python train.py --n_kv_head=8 --head_dim=32 --norm="rmsnorm" --norm_place="pre" --rope_fraction=1.0 --attn_scale=0.177 --bias="none" --tie_embeddings=false --init_std_o=0.0 --optimizer="muon_variant" --lr_head=0.00714 --batch_tokens=[32768, 65536, 98304]
Each number is 500 + 40 x the weight over its row's rms, rounded and kept within 0 to 999. Layers, rows and columns count from 0. Numbers have three digits each. The size before them is the row's rms in percent of the matrix's.

# layer 9 attention key, 256x256, rms 0.0951, rows 66-95, columns 0-127
094:541471439522444531502545506547548438534543511488505502480588485423601559473493464346476505557475466489476507492578501493547525543478463512508459505564502522453491494450525517416522568534509547450476444489472474544450486422427462517519477520504553445503483489499488471504551505520548548519561501464464440554544487538499462511509477495524495468532446419515461487485474483491495429578513
087:479522511564515506568481542489533475516506435447527517481445556452556571521511462620515483403567508526516446445472531532499484490458528475429557462462437439483490538518514453534484484499545487501486506455497503479446512475462514577496543515490500527524466547526490502462497497552499507530521523493535498542435499514472528479512498424488545550508536613445538461517483411499507538502522
089:504548541601521505446515530475523518412561459491443439517581466487527521485477416576532499466540546502462415451576540498540456455550507486533456455485472497494528457489499536457488480550417526466494564479463467566504533502506456574496554484518542484503501462575446499502498528567521443506483515519445468522488531492523474488485579484459493467477503497468435507444505537517573542498512
106:567545616541555469438449534460478502431533528566462530550495485511503446500507501658541462409486573515505489479472557538561451431505516490527522528387539433537563453453518570518503509495492463530506507444493447516544466572496539483500431523548469507456487477501515474482567493511497418488422515550492540464478471526459498524431505488457427488533511548487572466489467575472517491559521
103:508453458497438431474507495523501542517514532486465487531493403459508524523486468364505489551496527534459592560486499505547558492451564494482515503458569530541531558467512504447512570472466541467516472558503521479484459418497470541502522490490600470483476496493455511509528527468485534512519470487529504500570484531510574490501484571506539555566499477441520463449561564487476517473496
092:517433483510456517533450425484486487514534521475490483495529475478572525576477509504464548495554462521556521591444540460528488502474522458461499518460504497417540560522453531533485504483506442422481461450450518456470537496541581517545445490448524499477471521444557564450518461510500557533570576531516466500479540498506499498523484545496534448546466478495532512447524484522476438512475
089:506498579465490536466533507439520476517543564486570423486513500543439519521531572465476455492489519465455580501422379474532527561523516493526493426576451532509514510546533497496559455510544488518478480475515412487497511488566484493501509465484522485491475579493511531499487469433514531496469494511447534407516441545434480479575475533549465449512523422514524546471479474501448458518439
090:495488526474502480532438446539530488426444485520515422498508499416548526440542504563482436439444482508429527573482478525450548501525514491435536510451543514538535487518579536467515564575492577540526519450508432521485512588477502470415479473533518497492522504475459506559498506513377404436445531508563536555523487560518490542407504469488521577456492476505589445457546579469491532473513
096:516513473505448437487528540530367519446487547541499547497497520494538458468385554474445437474477555526556514543544515520442467499481534470478588458519374464510493527503522482648480539430515520524486506529520462464423559538474487475534534495457524499496499494504459507539509571564420446459454493520507530476520462519447570545480393497448521476560556502480465454507565496528489517555539
091:491483542416515514451465476554483458494477526557537526503572472462488493513454480512595483537467460523496480461466477538489447481477546555539490450469514490520488454581540475542540461561473584502477506529597507488516542491538520452487487460555515518477504450447455566465510488485481454538519476495544513602515488477471544449473507522417461573564525554573486481514494595494525439549560
093:474506522551550430487524553446451485410415531516515550496553508489534532530544560484543483523490527524457507475493573517506486456499503530575467473526439469398524477488508543498494562476461421555442559480424490567447519586561506492444462528512492543583491533518527505495545536487473488527452492470445497512440500481447504427480515510436490514477391504553522535475465477474497559560464
105:445501519564472462471516524450493499387473455499488472541458525531578496443514499612497494478482497491488476411500526575495480483553444497478486527425413488447559439535515448422493482471498516474515531505512470520491501499483507550500537512484513592537450542543515544540550562610490487502472536557462506504488525585501546459482536460500509508511541525494599459447492497463470520521551
088:530506505520503542435462588514474505540559517452542549515563537462558440510464458570508442477446485569455479497484481521421504510545456507465519552465508489559507509492501518483456532535493516498490569497512488518437443521476573520430491515509428432453481522471502553503501477545424550519510500520507512552505487508493484508524546460480437509479455529382544506456515558524537465443493
096:529401478475539495514490529486505513536504511462466491593560518459488566487484529531481490571545481492444481518489528530499471506501587508450486555477530488426498531457495465486509535492492490483487505456470629434466530485551524500507493530564468456541490503480471519560488429498540544545558524504565424483492505541547555505497499541449533543489458451522491526598477444506531462526500
084:523462538512436499412553460495474528530572489469433543497471505571470496515514473378538477582508467415544495483476419506538496527465460469488563500414473452466433523481545462464528413538503521476481475535551460426549521490416459524554484484522492504521538514551563448520554476524557578507461517529559575514533529546525545507503541550497559539501511404571524447548491495462507514518484
112:488537556640529527496509490477440525486529475555439502530449543520506444399418496609538460453474539482537566504501530490484489478503518527499451494525442547499541526441442544516495504496445497526480519467495482464534451542498497447498457464544506499508504479521512479489545534536443539534489532522533540577486555442412546442497455436447448491463503595496540470521431564467504547482515
100:505541530544577430513504505493511505467547492588422559503530574524524473368481449566448559410512504515428454527552516520494486500487479419508496477513538531515528479466534518485497542466482474517496538510497466528503453542509512450503449505479493551519462521431522544482587516551442572551438565513620587499438453489442553500499449510385406521471458571495470499478503520436545503526499
098:537476475491486529484506444554461504543504485475563451510513498487534487515485525503446464524485433517419458523499442523477525490528527521575509435493509501463425536559571495520577516511491563461459477517463471480454502474492436485482575469534542475508510517475570507481430433469526573466556482485465458488544443480477404520539536554552541495502473422503485528460441480574450493456513
091:475470459464495535484536529566509463564530539468519414468511464510509625533546422470548490484546496478483495490477502540549500576441411517471549553480513416417495524461445508457485444458453545439424444490529467461477513409525496587527522491543556446457530550524442529557496533448446524539525518500488448470494531487571560519550493491501500513464476406496479505494507443478557519506430
097:497494417524459498561529440470486526492549552521528592444549518466466521503487482404502552601468491513480485494436437546466520533472531501577471567534489541464551500512464504418469432558597500497477516474501528555507475486516454512497475517536543563496522558559496514491516433423551490521499514465502497497519484514512495508515453538491497535545484484467547438503497480487436472546451
089:566566523524510472515476499416529535514460465520448496445518524491479542490577502506457454579510472440510504504476592496525516482507500516478485606446522503487540506512469480503497468470459496558498461497528481518455485551551530492565501507459514482477513414530625517513496446502492507495459520515430432476462484489498494457499500451509521509515451479499491467499550489517461438500499
091:508476504449472494518439494415421494482493501459536441598450455502474494500506498420517503514574428538457519446515546525493528577467560481501485488463492565485490489513545469499426486442576533473489502508510469543432503548530488543503495573443425484502579414539532485508515467557432456549484522567630467477552540539513536509484536535502491428488443474580501489449473597497474492431559
089:496449503517412476558414526472510538448481517531477454434486510526525526507486452504435534472453473534507465521464477539520541456549572478486548437525559498469450503487468492513515433492520451528458513508426497445519503559490539594538540505446522466505498560427484479529506517515482532632528556472508506517513498514524518506508505512510535481498493473542526521484518508522606479505522
090:469504472520514505544485567535418424463530476541531383505505577531504480536461510491529554516504494546513550517464540505564530438563398457475488486513499473481586516492565554454492484428450511496478545571413474480466515522614457511518487518463457476520538466561477493455536486603479525505543447505479498511543536522506455586414510519485470474533462462546527507549535516442468472516451
093:476528454593494446506416553553503514579498489472500432502505439465514505487501527489526515545512493529439552447542514491482490473594501503405439499447553509515522420470580519571464480528567475459444457487434520503501536506507467548436489498448509490531474486517550488501475485461436483502531501578524485474557488496437498446512434498476493491419464486520537554506486460460536559533437
105:540471480463476420509479439507584473549555562454590522436484500472509532564492513432465528519545482497535550522509466447523525532440441492566502552583477516472523510470555460407485512570526506455534451581471478537458530414494473484537512541489539482556517467453478511515517453507549601544502527500449518485523493512496540524485536505587557489511482386539559523448544484514414471523525
106:504576585468530518506450485496390478435482429508507474489470529535507415426490491580527459428581520610443373495516521526518462395523535510512508552473505436552568502501496455542500478510504485538570570503497467517551509500586471465531544518475468604550578463481501570488418475550446479451477529534553502480403525442464545557424522441452454463502520491495543497466493548529493550504537
100:552550471515575496549493554466506542503493580593485481566488531519570504437441480540503539428509568434507486450476571518464474517522466437473487521455506482549540385508446439508485507461483532553517539496544456493489537512559496465531494507493424475440488511497472496527519477529496476508463522516565524513506533540424514499446541472455453531428504577458484440500484529500544523465529
094:463588553537560482495596506506487519500536518468506529554464450564590506470491540420397499571510496543468442441472466450579478499568464518558519408551547484593451501571489497455504513515484518507466564444478479511468500511515558566496491540491517491438512424525494457459490481554612510494474502461504449532438532536443462496482441508538540498510436471502507475506478465476453478443494
092:544491484479402498418521499557541504528541470461461523506545418566616507556528501498550545410420486504521490534446486487501540540500501460512520506467474506421526486465482522507489414484532451478433526532467543449474502546449508549502468511411527428552483532565523462469561586457586575485506468461525501543533528539513505544521526476458502441584520490565508482484479540528469481513452
# layer 9 attention query, 256x256, rms 0.0934, rows 67-95, columns 0-127
086:526473492509464439510540522506474546510506516464497502527537531503516405477438463529507480511495485497520519484489482526521417488499513497528466571531596526512494595483441516512502486529511450511550567551501515475509497516539453481600534400504484500550515552502498522514513538415492451560474478467568550411549496489463532437498476556484527427540554466449481509532495452467516437456535
086:570475529520491507463497512491493500490488474500502521558523441530518451462415490566514486452481494492547545469514555456526491487462551517584503624581679459486527501444450506526512524540526477468477496573504541486455462494598448434511482482482427451528483484475566469501540500492540466525450460455552503482530512483398449480489475493455506513563505500470440451611554502502490488533586
094:527510433461476433537487459519458507543544504544500498472518537552487464545500479518484503485560579509503574501410488484539466471491546536548519524509523592518527473464479425479516465545481542489460509505550501546548507511504505425577470487498531450475545498510494477519482401469520489520482524490499534435524455493508551442453520550525570508488507507518481480505476530474539525503528
096:522525501472520495539505400470531414496515501500512493549503520463563529579534504463495491557505492474565513488488571471533532468473459450460580491466502478522532548505520554536590396543507469407467424463488479506567514558439555491523451478530509481484510464520495460460474493501537553499496523524475382508419543573588484509493552504563502503530517546507468513496493490466540543527490
092:496526422513524497569501515506509484497501480485517498527419461481470527447435512560532518445448520481480475438470546457551564509435540518494503518514554439470426415480498509466495481445552531505502518527508481543488555501581568530453506481514481431612546555461534511547544509477511530531515418427446559490450567539517529521495450490478506537510510540532439428565552495489501465557546
083:477483478550519523553471471505493540503517479407518447577485459385542506487536515545457522554515494534482444495536490472483527559563527478563503469466499480472515467508525543510526546454589534524503485475450465448499524494489503485525502508570468449519477482555484505487439522613491485517522575507470449516487487522534504590585449511585482523551485547507476511470451468473468509493571
092:541505509523508478527512492423567488490505484563408541535532527480551547451501450561527531570537523509464408525503546533428492482527503562519467505482512481455517559478511467483490570491516576574547516554458530505526441566458463511469520484499503540474477458524517488545541549539503532493416474543479512567463493478451509525497533500494505523523529505522430447539487479524481459488572
093:507494472498458543570477510483500504556593497509474500594555545483548487488494472447520505596481481521470546483493482475487458510528489539430421484459504476496543439461498496467445436549489504527539526525469520486497432424502492486519462520485522507522485512472522510485527502489493461530496434522525563469478535498486524443562486500558462486488529513514602551544440539509512470560502
099:489514499500528456541472515515546536547538528442534533460447512513517502506507466510517520520551510494552503535493538452523544530492520466508555523528542484518521579468480514485497472488480458409487553473535535416448424519467467520615483459407478496590517479524446451563516492521532488504456493539574499534513534476494464500464490500548512507458511515485470539496516511464559459510536
081:519469452516534507511555608506501476554525612482512514551526492490494504480476459436442546481476576514476442513482540507458461496496503526486491467500432466427526412517486455546464425466488498513463452461490518506506535550473564529507533523541451457397536483529506525505446472545505512441469511510509519548440475499549450546464531540514528425463535550531492488454543467452500466482484
099:538457589517566513512519569532455537508486481529514558489501515449494499474432468561557496433478482431446519477502513515509565497501475520582478488526566497557494528471465488464542507510456498533485552511545537478494495460597430487484480417491474499524489479463555491501597611419531469464474491476495566515489513529448486472496478489385435563476522455424437478518538518522473521455519
089:473555469522501493522497561530514581522456482517480498506548518485513475548495377619485449481487491422421482407491494508486494562541538463511527448449466470509509518545584566476574516470491540456512463587446503467504486494520460457536457502528510513490489482531501516503551482504531509549508490504402483529526532535416454503511452456467514456426520497473509479523514518478508532506566
097:485494498498485505489481507529522506530539430457550500421535500520479535417486494506492509467545449507520544487547545467577585583525490474599510521460503488509505521494486496582537540500537385527499513497514436507437499423573567554515498483522522527489491487488510485492446519361499505548558522473441563494522546434550503456518436491467496493489479509514565414593539466531518557509495
096:556503442553549529555499521510512497461515486389560458464541500536541495492589490464489523462511503453460422543533492498516555557498459442489515462490449468431528479501503453512497469444487570552430463449448475536477558510452540528489515607494541544451444450504464530521460452492527566509514543490467451535482461538590499584475549495514514535439445472496498566427461531520522537434498
073:500466471521562524459562487415461461473521488485588499511516524518466469529520526440482436487543480516539573485581513501480649499551466551508529514444479570473510490440544444564451543538504557513452519557592447562456467503451595477463525507522471537550559428489589540512504459484571483512533460486526471522509532502549512463464519470512553557522529534480451510543506499518471537452480
084:462491483453464442476454501499481481462521433521472466496439453453493473440448564545444585380418514478548491463508502519530476526496536519519406517587571479538499487467486506470552480483535462504503467437455532489524458488532538466547526539505508514543500576511471538508577499413452466524510460521553498426521525463424565502512556461459486547537511464491570440460492476494567508500518
091:527472491519498474555504473457584442493438465522540519500531552505507514500496493626523505434458511464445489475559566463524586444537551509496463503490553493563555491534467493490476567489521525457471479548476521519474436488511537491500492485455553492634484455446504535525600567458571544504509442530395554541522510556557554453554514465422526544491529570495467499503475550504562482510489
094:535531537528494541475485492451537519477517519426486575444517438528482442468528505494554491472477532468500469572446568456481576505444527506480506574517552522515498525490509476565540543511425500533517493494505510532501501469519495540491455473470487486478505457418503526438602543353438459478480493467464516513545413453424485558499530536470517476434514502486428578520524550477458515505443
089:477565511387546506489516509523496536527515518534535513522551546495546517546502578430501442459497532493581565434562526484504449522492498506557500488514499447469553566508488485502495530503512412446452515495538471523463549497540565390612554509494410518540508446489533562571506541493476522527530486472472476523491471549550557468499486480532493496521531445517528452519495386560491530512452
089:442467507531502547421526462510525462560452467526463521493448457443503402486509489491504526523517414548512461548498480489492453473488487475512416419541481474511414500564436406455440528447498500447577516507501490536545439531552527548506525464491513510417438500461448432469529460451476435505506521534457533431515510538498517479444443547516488491532452554522514483520496504488480483484533
092:475528501490542524524450581498549532490513504476476457453548511486501523458581454441484513560488485439516505468488456502548506441538489530452481550437514480497463480479504523461535507524503474528515548546528547473494537583485494447439562403473498435476475515422501506499469543504510449481486446522558542487459527484476483516456469481503510529499540497489517520456512461587531535474506
091:480436464562463536562548460556493432502426495499548463462559522485499511546485447474502597542488555403457490508446439491529472485452518508516461534506482520512536531468500475488521500524537502471488470526454565427527514485488461468505509485529516437446474492536457541517451515539470520482533499410580500489484538516567585497531503464513582481524473512490520543592481504487494505491533
094:465473492508490469466491533477484499484446516460489520461558424499440491468491459463482445585520483501477499514508486546461522481457526469517539509486543489529491486519509477543478489584566533537497488424533518512595469591476500460463488467535407511521518493560589503445493510556439480461469560553555537495553503515499531436464521520511540423539514500461469529567559494536506583449589
096:543523477490466505517513522589549476531471495455530451593557507544441489480490534487441475451487506494530485483458471405452550501489507459586454522498451466477502471468537512438432498541514505564528450494477480475496543544500470453508527412435509540499495536495490445533601547570518517459458475517429522488522475484462532460538552475520522449527527493509560473540495408489446490459465
097:434485444528559466489477497537479534547492532563480501493517516544467433537502477511486514434509558533440498380366499585560471418497443511509494523470460526453546516547487475443501447536421506531556517466582572543433496489521501471524497479492526499475472539485491444527485609396489437539520471523557585479457433510567523487454525536475526487426503526458530509488434429492578545483528
097:466488495514499539529487511477553513527479535506471585516471485474471539512561622468494538553494505486501504489395490508470548518467484512498497535494486470489487529506507531478527601493481503432506467465471542476480492499476573544388469458493516402497466518486519500540469554496510486489546554526458400538358547512540483533556478525543505524467507505458513431527466477462443543457567
091:488478517504527512530509416462600465533520487529491456390578502503538534430531487493510495530476530484514513481479471522562571531545450468484458397527466496533550476508394521526525485521529470465490512491500471598583505494490441420574552470501500490494533437493550528474452557485484465451496426459450505497507439553576516571508508531510464446448470492544458498476487563473478562508469
096:530516451491493462503512527473465478472482563567482541484463485476491482545495513462498497518497552479553602514467430478528478515534545514504433555488532493479527445483518552470516531471502403526509518569460502492611528530440520506504522508444449411494477553471573530536508518476476562453414548502477513381529528466507557447476424476384520526430486420488546529490572543431509474491471
091:491550500485538483465522528487463461507501520446494490436491450555447538462528501553514481344535441547516479466491455496478459432414485552516527556511529408511441458513554491542506502495555567573463528494505455480576503541456517401509474540487468512511512502513466442500476500480545463485453528475477457471488475489528468482481507488479465449453516429466529540481547470507427486532434
# layer 9 attention value, 256x256, rms 0.0949, rows 64-88, columns 0-127
100:475520505501554479480528490544504503525470537454448548494458508458557502423432476515407478454517492519564479531534589512520512490485492534492589475548527486480507517485490539534529545553516473467511486411507515458525485536494558529544505552501542546541563488528501477511556456487526468584493466458529485514587500573463493562478518595547522519567511460555550523483609521428490489555432
094:533529488498529422534524445536500492501448583497459498517469493491427462481497477498539434485379440508545587520516414470556411460515464499474574522521499531490533483494487519547502467519561559509491464447469457477516512586440475462520402515500506480480545523536460505502473514586534469507423487502550516442520523515443604554536510516497489501604523461530518511545451448486516466443451
104:526479523518471502513485476567433493527539568555489545563543451516494513548508567489423474498418549496528549526528533499491530479471437474488531548501532482492412556559559573452508490506526520521510486502523507477469429437435493422584401571462477443489523567460514487437564466473504535552491463503455499517524491510460538405482458536524473460531448518541562453461451435471510454543445
105:490420507528595454458505521468476479507485554534467505516512519542546546535480534492467520483523463452493521485541498466468498499518423429509472536585481491404523469443478611492530475468541495495447492513531485469497519561429485494502535514501469501484552465509546423550581555491489414501529543482504496490494532626574553524490458489478518507410498442599437490445487522449426566505488
097:520454564461447503487567402468537493526479540504545522495510476578488521471625513543521496492454518510509460535508484554516512534510554493588527503482486557539471514534499394519483471509550418534405482550511494472421487447574538525503511475516477519441480547453461525493412466531463527498470508531503473481483538482584450531450450513501465542490436604513570501541522502583493445493524
111:553499515452553535484540538443489432561504505471495489535443539425408536543498429458447513541577578479492480520533508522531462551500474477557497493510449523537515538524511498493540532497475529505451510548496492502522437401538543454523519478586518587497520493542449521535511470483511511476523474485601472440444524482473493441456535539527496471527489479444511442549482443575571516441601
105:505488524520542522513509496516469579506516500520487473486420483484426407505465516555518471531511526515472523444551499486546426541508515558478454474572476590581470462470484488472486419520488489556489561481503495536469504500522481441524543566524534564479416538515530483490437549491477535526484556511525483496489563533524432438539463460461384453565471417455475494534523444502405461477479
109:500501515512506507537506520475514459459463502449502430442580601499493511544427485495502527520473433484535525501458511457572466494500462514554532456426551526492524541452538478418533558456525457510504527462517438471498479580537500461514425494508498520551517528492506586442496452496494433536524565492616567524542535446451583515516567499537499540489402496570441499484464514435468500533462
109:462457554498507451533596495444528486543509463479449463493473541512576530551554530499495448462512536474548514550489489439496479483452475516408453535467602513489495584456495520446494521486413481515498520512505485515489564469506463572483487496511514431572547464467508480557626561490515501512472444515575567500531524513537526550472489503480565498499546526494538558494483503487469515524555
101:529467482465549575502445541492532490472510505542497518433440516545539464535469525517556509499452557535555523569518466554455564551504536527511419530510448523536539478476545513531471523539512439437563486503400527422571521515551500544466560499513487522534455504458551591504461535533503530506494514487547530501477517468527532476532477512549528493510528438433539522551492567549544430607520
104:544484560470537480491480555469528542464466534501476489519490518463575515536526501515499556495535462492469324467514451521507480431535479493480485501551463483541459533551528519509509469495504478507445515565501461469476515479486492563443545561474454518495441557471483544595448506471487459545441515494517432473511516541486561485454559504579479438534449424456464515477497522515479545463479
101:484541478465569506476516488445505474516553549516549526501559478474599542459490530470452460572461429462566486416484462512469459543529565501460523512486513461468537513474543561474509498504493530419482480498539491477424483557468585495536448538525481497572558504500591546495509497476505467547463500554581481601521505433503514418524524508525582547475549549526549482522503480448610481586557
101:501430578527532500517526463491551513529513541530437380570470464501446540548467442488460510577544599514487485518515498485498495520507498469434442455470495496487499486510482468512429494483496603399491480524560553485490457510442533541475520586573525488552466524546466528520566544537496530487502624482507491510487535538527527492523498548476458575534515503532520490453505523539537456443458
094:513532496492509506410588516527578505396494475476493536459498565557566543520561438511528523510529515460479406480474435483534528534587477595529448513457446488527474460518507421498570468549485460525468487471557543525445515495465451524519564490510526508521512488527463542529482500501516524503515547499461484485411524514472543443521514468452488479469519502482477494509426519494472506519467
103:550462443513522520489520539485571538509531501500461499553457515450494442540422480515434384462497463536513510358507480475412473508492508467479463458517488506487518424422484509519496450493538510451446493535478495500559549538391483500460505519548454524465466537521553494525469439528498477436547520501490463483486476581501555441511464535447492478544533485548502453595480439510483507475548
102:487523463504533481458499491499455546572488467456433439538485468479533460508416548509498472525486557608505477492488549451533433513468563410505538456452471523465492453497513503567549514499522469506538514539514487514495482514472511535513518542550507466529461456534443515501520447490527452585509442449450524494508450501476469578491449486429589480516545466580581520535475522472466536476559
105:502454476498484582496509495506538457497410441483522490486459502557497461517495564484440484511442534487413539494493454501502521475482541526481466457530531481556580511474505552473496488443479541477500596522525519499403605524489466518463468515485559524441547477468534438531491470541487382553503544455493448502480527507492529498484580506529544452511492510476477530490497616492533442504543
107:526504493470467499491485488520498528500567577476513499565445510540533467472483548435522503534516523539534497498518516556476473497526452494486499500479528494470522453529508492530435506498512570519506533486484450430419504539495533501541380540481468528462471555513509552454551513471572460498519408476549504503463531579534448599473519495509456427531537495466499493531495499483477569468493
109:570584533486468496494569507459514510544564528540505487488491553513529502500542423430509475523506549473477581509534465478577562505511538555458476493545551494533512509533487417510494500517558504580518502532511498530478468483565455508515511379411473530415500506542443546463487512474424523427495495467446489469490478447503478517534499470505537452554491535487468473578455459575508488472420
098:493517528449503532486414485566464507494468518499474507445573489493532514550485448480501502467519503485585473494525473537599559474476460540501538556557518526475521495450553470569515578527590516430519508490496574504507415537506461500500504518529488476594478481429493531440566565548460557536571469457579441507569505460467454533475525534524510452511379477520475479496491520529546442491504
103:560494572490532486448548451493528555528487497466467522518507536501456490492501490469524492456462498503464507561505539497508535546510468465516507476616424517575461482594485543507534450513570544471528472518468510588536551503509467465519583498586452479541465495512458512513492573504449560501419512486373551475523506571519463448487487423539486505489523507464568417551498438583391482475544
104:470501515396505509524603462496499515494534531489531547424496549486494502501555485498501514517506568449463492486432501492521500528528576515489478486504498529526494577575378466447471524521489493570520628573558491476550515486515525500399551442408507481490471522441437520532489506461512539501503547488514518529528506519518520523558510465541512544430475611459476493506515487498511536441477
112:516532496512484473472495597507504500486473550490568463510557519504490504572497501488516503505540452528467547491564618501503458499452416408497495567468525448455534517492563547468501569561535495572475457523516454549521492475414548508423511608551457522441494488482499439502541481488476473490491541482510383491472475448482456502486566483470546457509434420488484512471527557509483451472466
108:443556453474494530558518598509452533496455527537461511416474505538517497514480503468416500433517575502490569547592515557545448523451503515500479489468540456417538566515525485450478561451480406547481475507524451534442540513493501504475457442503458509490487512440508522564468461477517475516503505368468562524486474530399447515500477501527501479504415517528464507451471462549466556538473
104:552472454612508533521427494514500538532501458474497508458538538530564459508486533510488522470495469513543518509457571502463407512508512508522508535388503430500500529460464565517546461505443432617526501493504407492517600465471514545562472522542483519465542517510488428466478427477519468477555510484463473466516496493527546534481465478487495526477492510609492477449491494502420475549519
# layer 9 attention output (transposed), 256x256, rms 0.0674, rows 64-88, columns 0-127
101:487502507444559521472477394496482523484505493484505523419469528536457478527521493506422560466461465531511533508509453472531550490477523536488515455549531529457469503588444531553521488565478519389498470510482465555459498469504499452612440465450562620506532478446466490468561541588479499466501449496528514549514472544483505559477430585571498465524487579500506467519478498441529525552495
100:508552465476507433563506444550503528556487462517483453504497491514446461447500447506518521530527484503442489518449427439538498463505516451461539511536519559488509489502596530557501437565527487447551420494484579421552532542517499420505493531496490532512424458527525501414524511398544464500553468506492493453500501526500552483516543506507492437568485475493546453509493504540511489492521
111:552447570466497506495514424480490425534550493443500540430498466535446505472536504442494525506487512498516503451521460403544485469467455490489553525521518488496478454460516468519557446476487491462526526489498527468519472487494539443594491442495510460502543530551562488443528493529556562621493415451524520520563510511517497483505485485507520545483505531556599430448528426509439469594427
110:460460527498564551484460575517554470532520485449456521503470517540561476544571513506555511441415518489472489405514512522502543508535452496429489503544484520463487423509516463523553495485477520432521522532507568530395492524439453452572498499505440521511552511434506484517463596466520470555462556523562473471482505535517437455536449556450513563418491502492428452484549559505454506528548
106:548495446511449514466511532513550536504535641519525453508463501571535568477526459466517530364577517485536550490524457525538513522507511481548501521406503473462487479440406519436480504522552441586388505532496451466513519466494494487460542552512521482442477560548473522506510436409493548508478479521563502493567473465489549428498511448444447557510478485504508466507569444406486460428487
117:495490481556450526490566478509460468547467468498506524495481459529415480497497440392492496681484520501446552504477455607465485492452505507470528525516473528563497516480481463527417557534511443566560532493529476449465415468508513463479481453508488548410524516484503533528449477620501504479487471508537488496479456417468496479532518490497498458506523550500478488513527455549486477490528
114:496457462586492525474478495556458476495460510529413423473431406487420483411479448527483498487415560438543472467458437465527512496481526487449537503446536502510515548495539502503644501452555456463492503509527481445545522465486473500486504483448476462535523458494587493500371425536512459527526522573541536482507511447527498528464543459459499554554467513506569537488429487475509557523496
112:485519548500521480537514437468486450550518458497597512502580621481589466525470506459472546464453477494534453478506497481502463543533506505523495468499531565504522550458527480469516466458521457466567524435523553489419506463539515526591463499541574561479416514484566425471487442401429460462532568535524537516482505525470501442531418477491547480499469551481448537488549549486572456534533
116:525592525506470482517511548499584467490507425542499483490541614465528534563587504469533417497473568449479532523471484488579451532469541505415511476463514488512438421561464496465539514481396454469477506500495557499480518516537466542478452482548474528467500508488480469536582551470500526449481480523538528510509455458581504520559437498515517516509553511513435552497456480488494460505489
108:563524480502456488483521532500510508479448509528495514512503498469539536453431529533489532482446560475544529576578534405464447552468481499568459448530535549426494588492462580556395507508547462532523492489501506467551506463516533567473520492452542493530454497494498526500470510616458506491444532444512473531579558512515453463443508549528481517528518460530553553612463513500514479508430
113:448453501480498457472499447490435555504542539514536555458515467499434510490544517378527489489521519464487554514486514489493486529528488568569414523456467594554480529477516528606464475466579463530461564503520539503500534480526431499533487409446519520486481448541453510559501559443537510496421499516509501431562547492526496489470571517520495553547489541486504592509487523529485480491480
112:489487463438517550484567454480521464543491574525527533502500481488538498548500565381414498647471431554501510493502505398441423594560576524481506485547535543508521464489436493514480463498460526513503481474478494471462450481487538502470470499532449520502530521470515515487558537585485487538516538491510494543525569453499440461578425563436502528593567519517531505497532501486531461558487
096:433538474564463469561497500486504413459457599492523482594525437486442523505505474482514571635495541580482532476537549472530539451422462523484525541534464498476563534477453519547510497531501529460406532529477542484504480516460509475486532516474455471522537487524514468504586502593535500531481575520542497497531497471504570499536487558462546512481490465587490565477529540482539425460447
102:449524487557456573472515511555515504448540414485515535525452529480523596448514490564524505586515474432534484488539441429566517505445477526545472532510494500557465516466519444507425456517603514545552465493536505529503478486428495485551533455469507515477502452528498543567458447549527530534459566534505451477475527479506456458533482502498555535515426457494453568550486551476464471459455
107:462527432520550523471536484500475476417492529518505475504509471470428398491407479510553472495508528562499521448487497436459527498463564512489484420593509507477526475469580511525553567493543442502509492497475457486512526535465487475521504473508520549517527558518540473500391500524510447451504592417473526475526502479495494507545506505438520526500544482560518497572491531598417493475518
110:468578443476469485504521527584442501549492456528427500531485524467470541470523552534484466478494465556489504440544511444632458509540602435461515489484493503477473452520493465560551491476506438416548540481472436467448458488501495476527533412542438557502511507476434465486526469579470488443484496489488558486467526483469455517561455471492484480472506538550525450591504454468547533537544
109:487501500473511552484427575466495489488530436449520442463495530499500450519549562570517454439521463511450520510449466512485493498516518471518493457542547519465527512487548465396548560504470558468441504530588464474509484516565524544505537467555492567490510509496429443571438446518479515525490642488485483510467426515539459490519527470489594450452455478550449543501523557559536499494509
116:507522476513490509516510524537535551512441593497520538536470526513463482500487545300428523632467538491555526512501463469518466576459531472466582495469471450478508448515558469541493511498531576516487526457425487450482535485557499480544428559518502500479428504604483473415484496550499411488501443456538469493445569533523493526542499491503449457458516510458506515504488552476449557470451
110:543539443477498499507583551522509464505506465527540453484504524546498527533535412371487489550488496488535529554509504546432474491554558465526505532502483477513492522511435484494456484530548504589488436520513455521438515452443510469495500406482473505452463495446495481495462467484534533530470461484472504515470502506517505543522613477544510469522504448516524519486447485495556527452481
105:536509538449487535506514479451496493486552501505492527490550522493417476460556460625501506566554455452459501514553476481534474582492506522559489474551514540508426435490494504493534531532595493486525498482475542508520322528467453535503534513487505508492448470461509475466561548532458496436470507544517499509524508548523488466549500534490456464573447518518501585460452482544500397556536
109:502469453514460465530539531513425457498461536482464571483479478499542536406508506581581534514533543456524519530546500514460582493443460510496529524528471477555512512503459483544500521552544511583466573477465463543520446525494512493467536528513490483496502513564512550528493529478488569489518471494436527459433493483488479506515563448497490503446498492517557572576538457468490491564481
109:513519583510517491534450475484528450501509502542560541497494498536516540475498479395547474470539511495470495522479479553448515586525526545458401507421519517486502527508412465411494490530425553517520513482486506487510500551527553537513509480497529480409503479442454488611531457438547441582541488525570503495472446636476495509478435478481517508422542551528503491465526431469573551472499
116:454491521509545476514515486497482530529504450506518480405519541583478380476554565431592530602536532474453521456486569516556513505500493508500515496450480526520482525475450480510541481513488503416460493482472432598472490452533450526552542491483514536533533527500547486456445557533503500481475488439531420525457545480492429482459525466479502576531488532490503474494444552558482531512558
114:529490457524485483491541581458508488525502442501491535460563551554432499519561470412480551430538517485468490485486522463568504539451484523497530448482574501476446509539456522402577489531479460499514542479493519554503522491457532623525487438513523512448492481463468474530500537579493427531529532480492475500522488580481399422468479467473489454524479457460470407498537451519508538535555
107:489524578473588521526561483515472606480459433498491515497472532597613481529531559419514445387495537546546516547510523494599441487543534550483491518543514446524529524521439486495495443505458468546563517577477560586374554514508468460550517548502454486482471518499502467475492494437461477491470477468509431498479523505560485444461425557500532501547477518520512435536509546514480504485548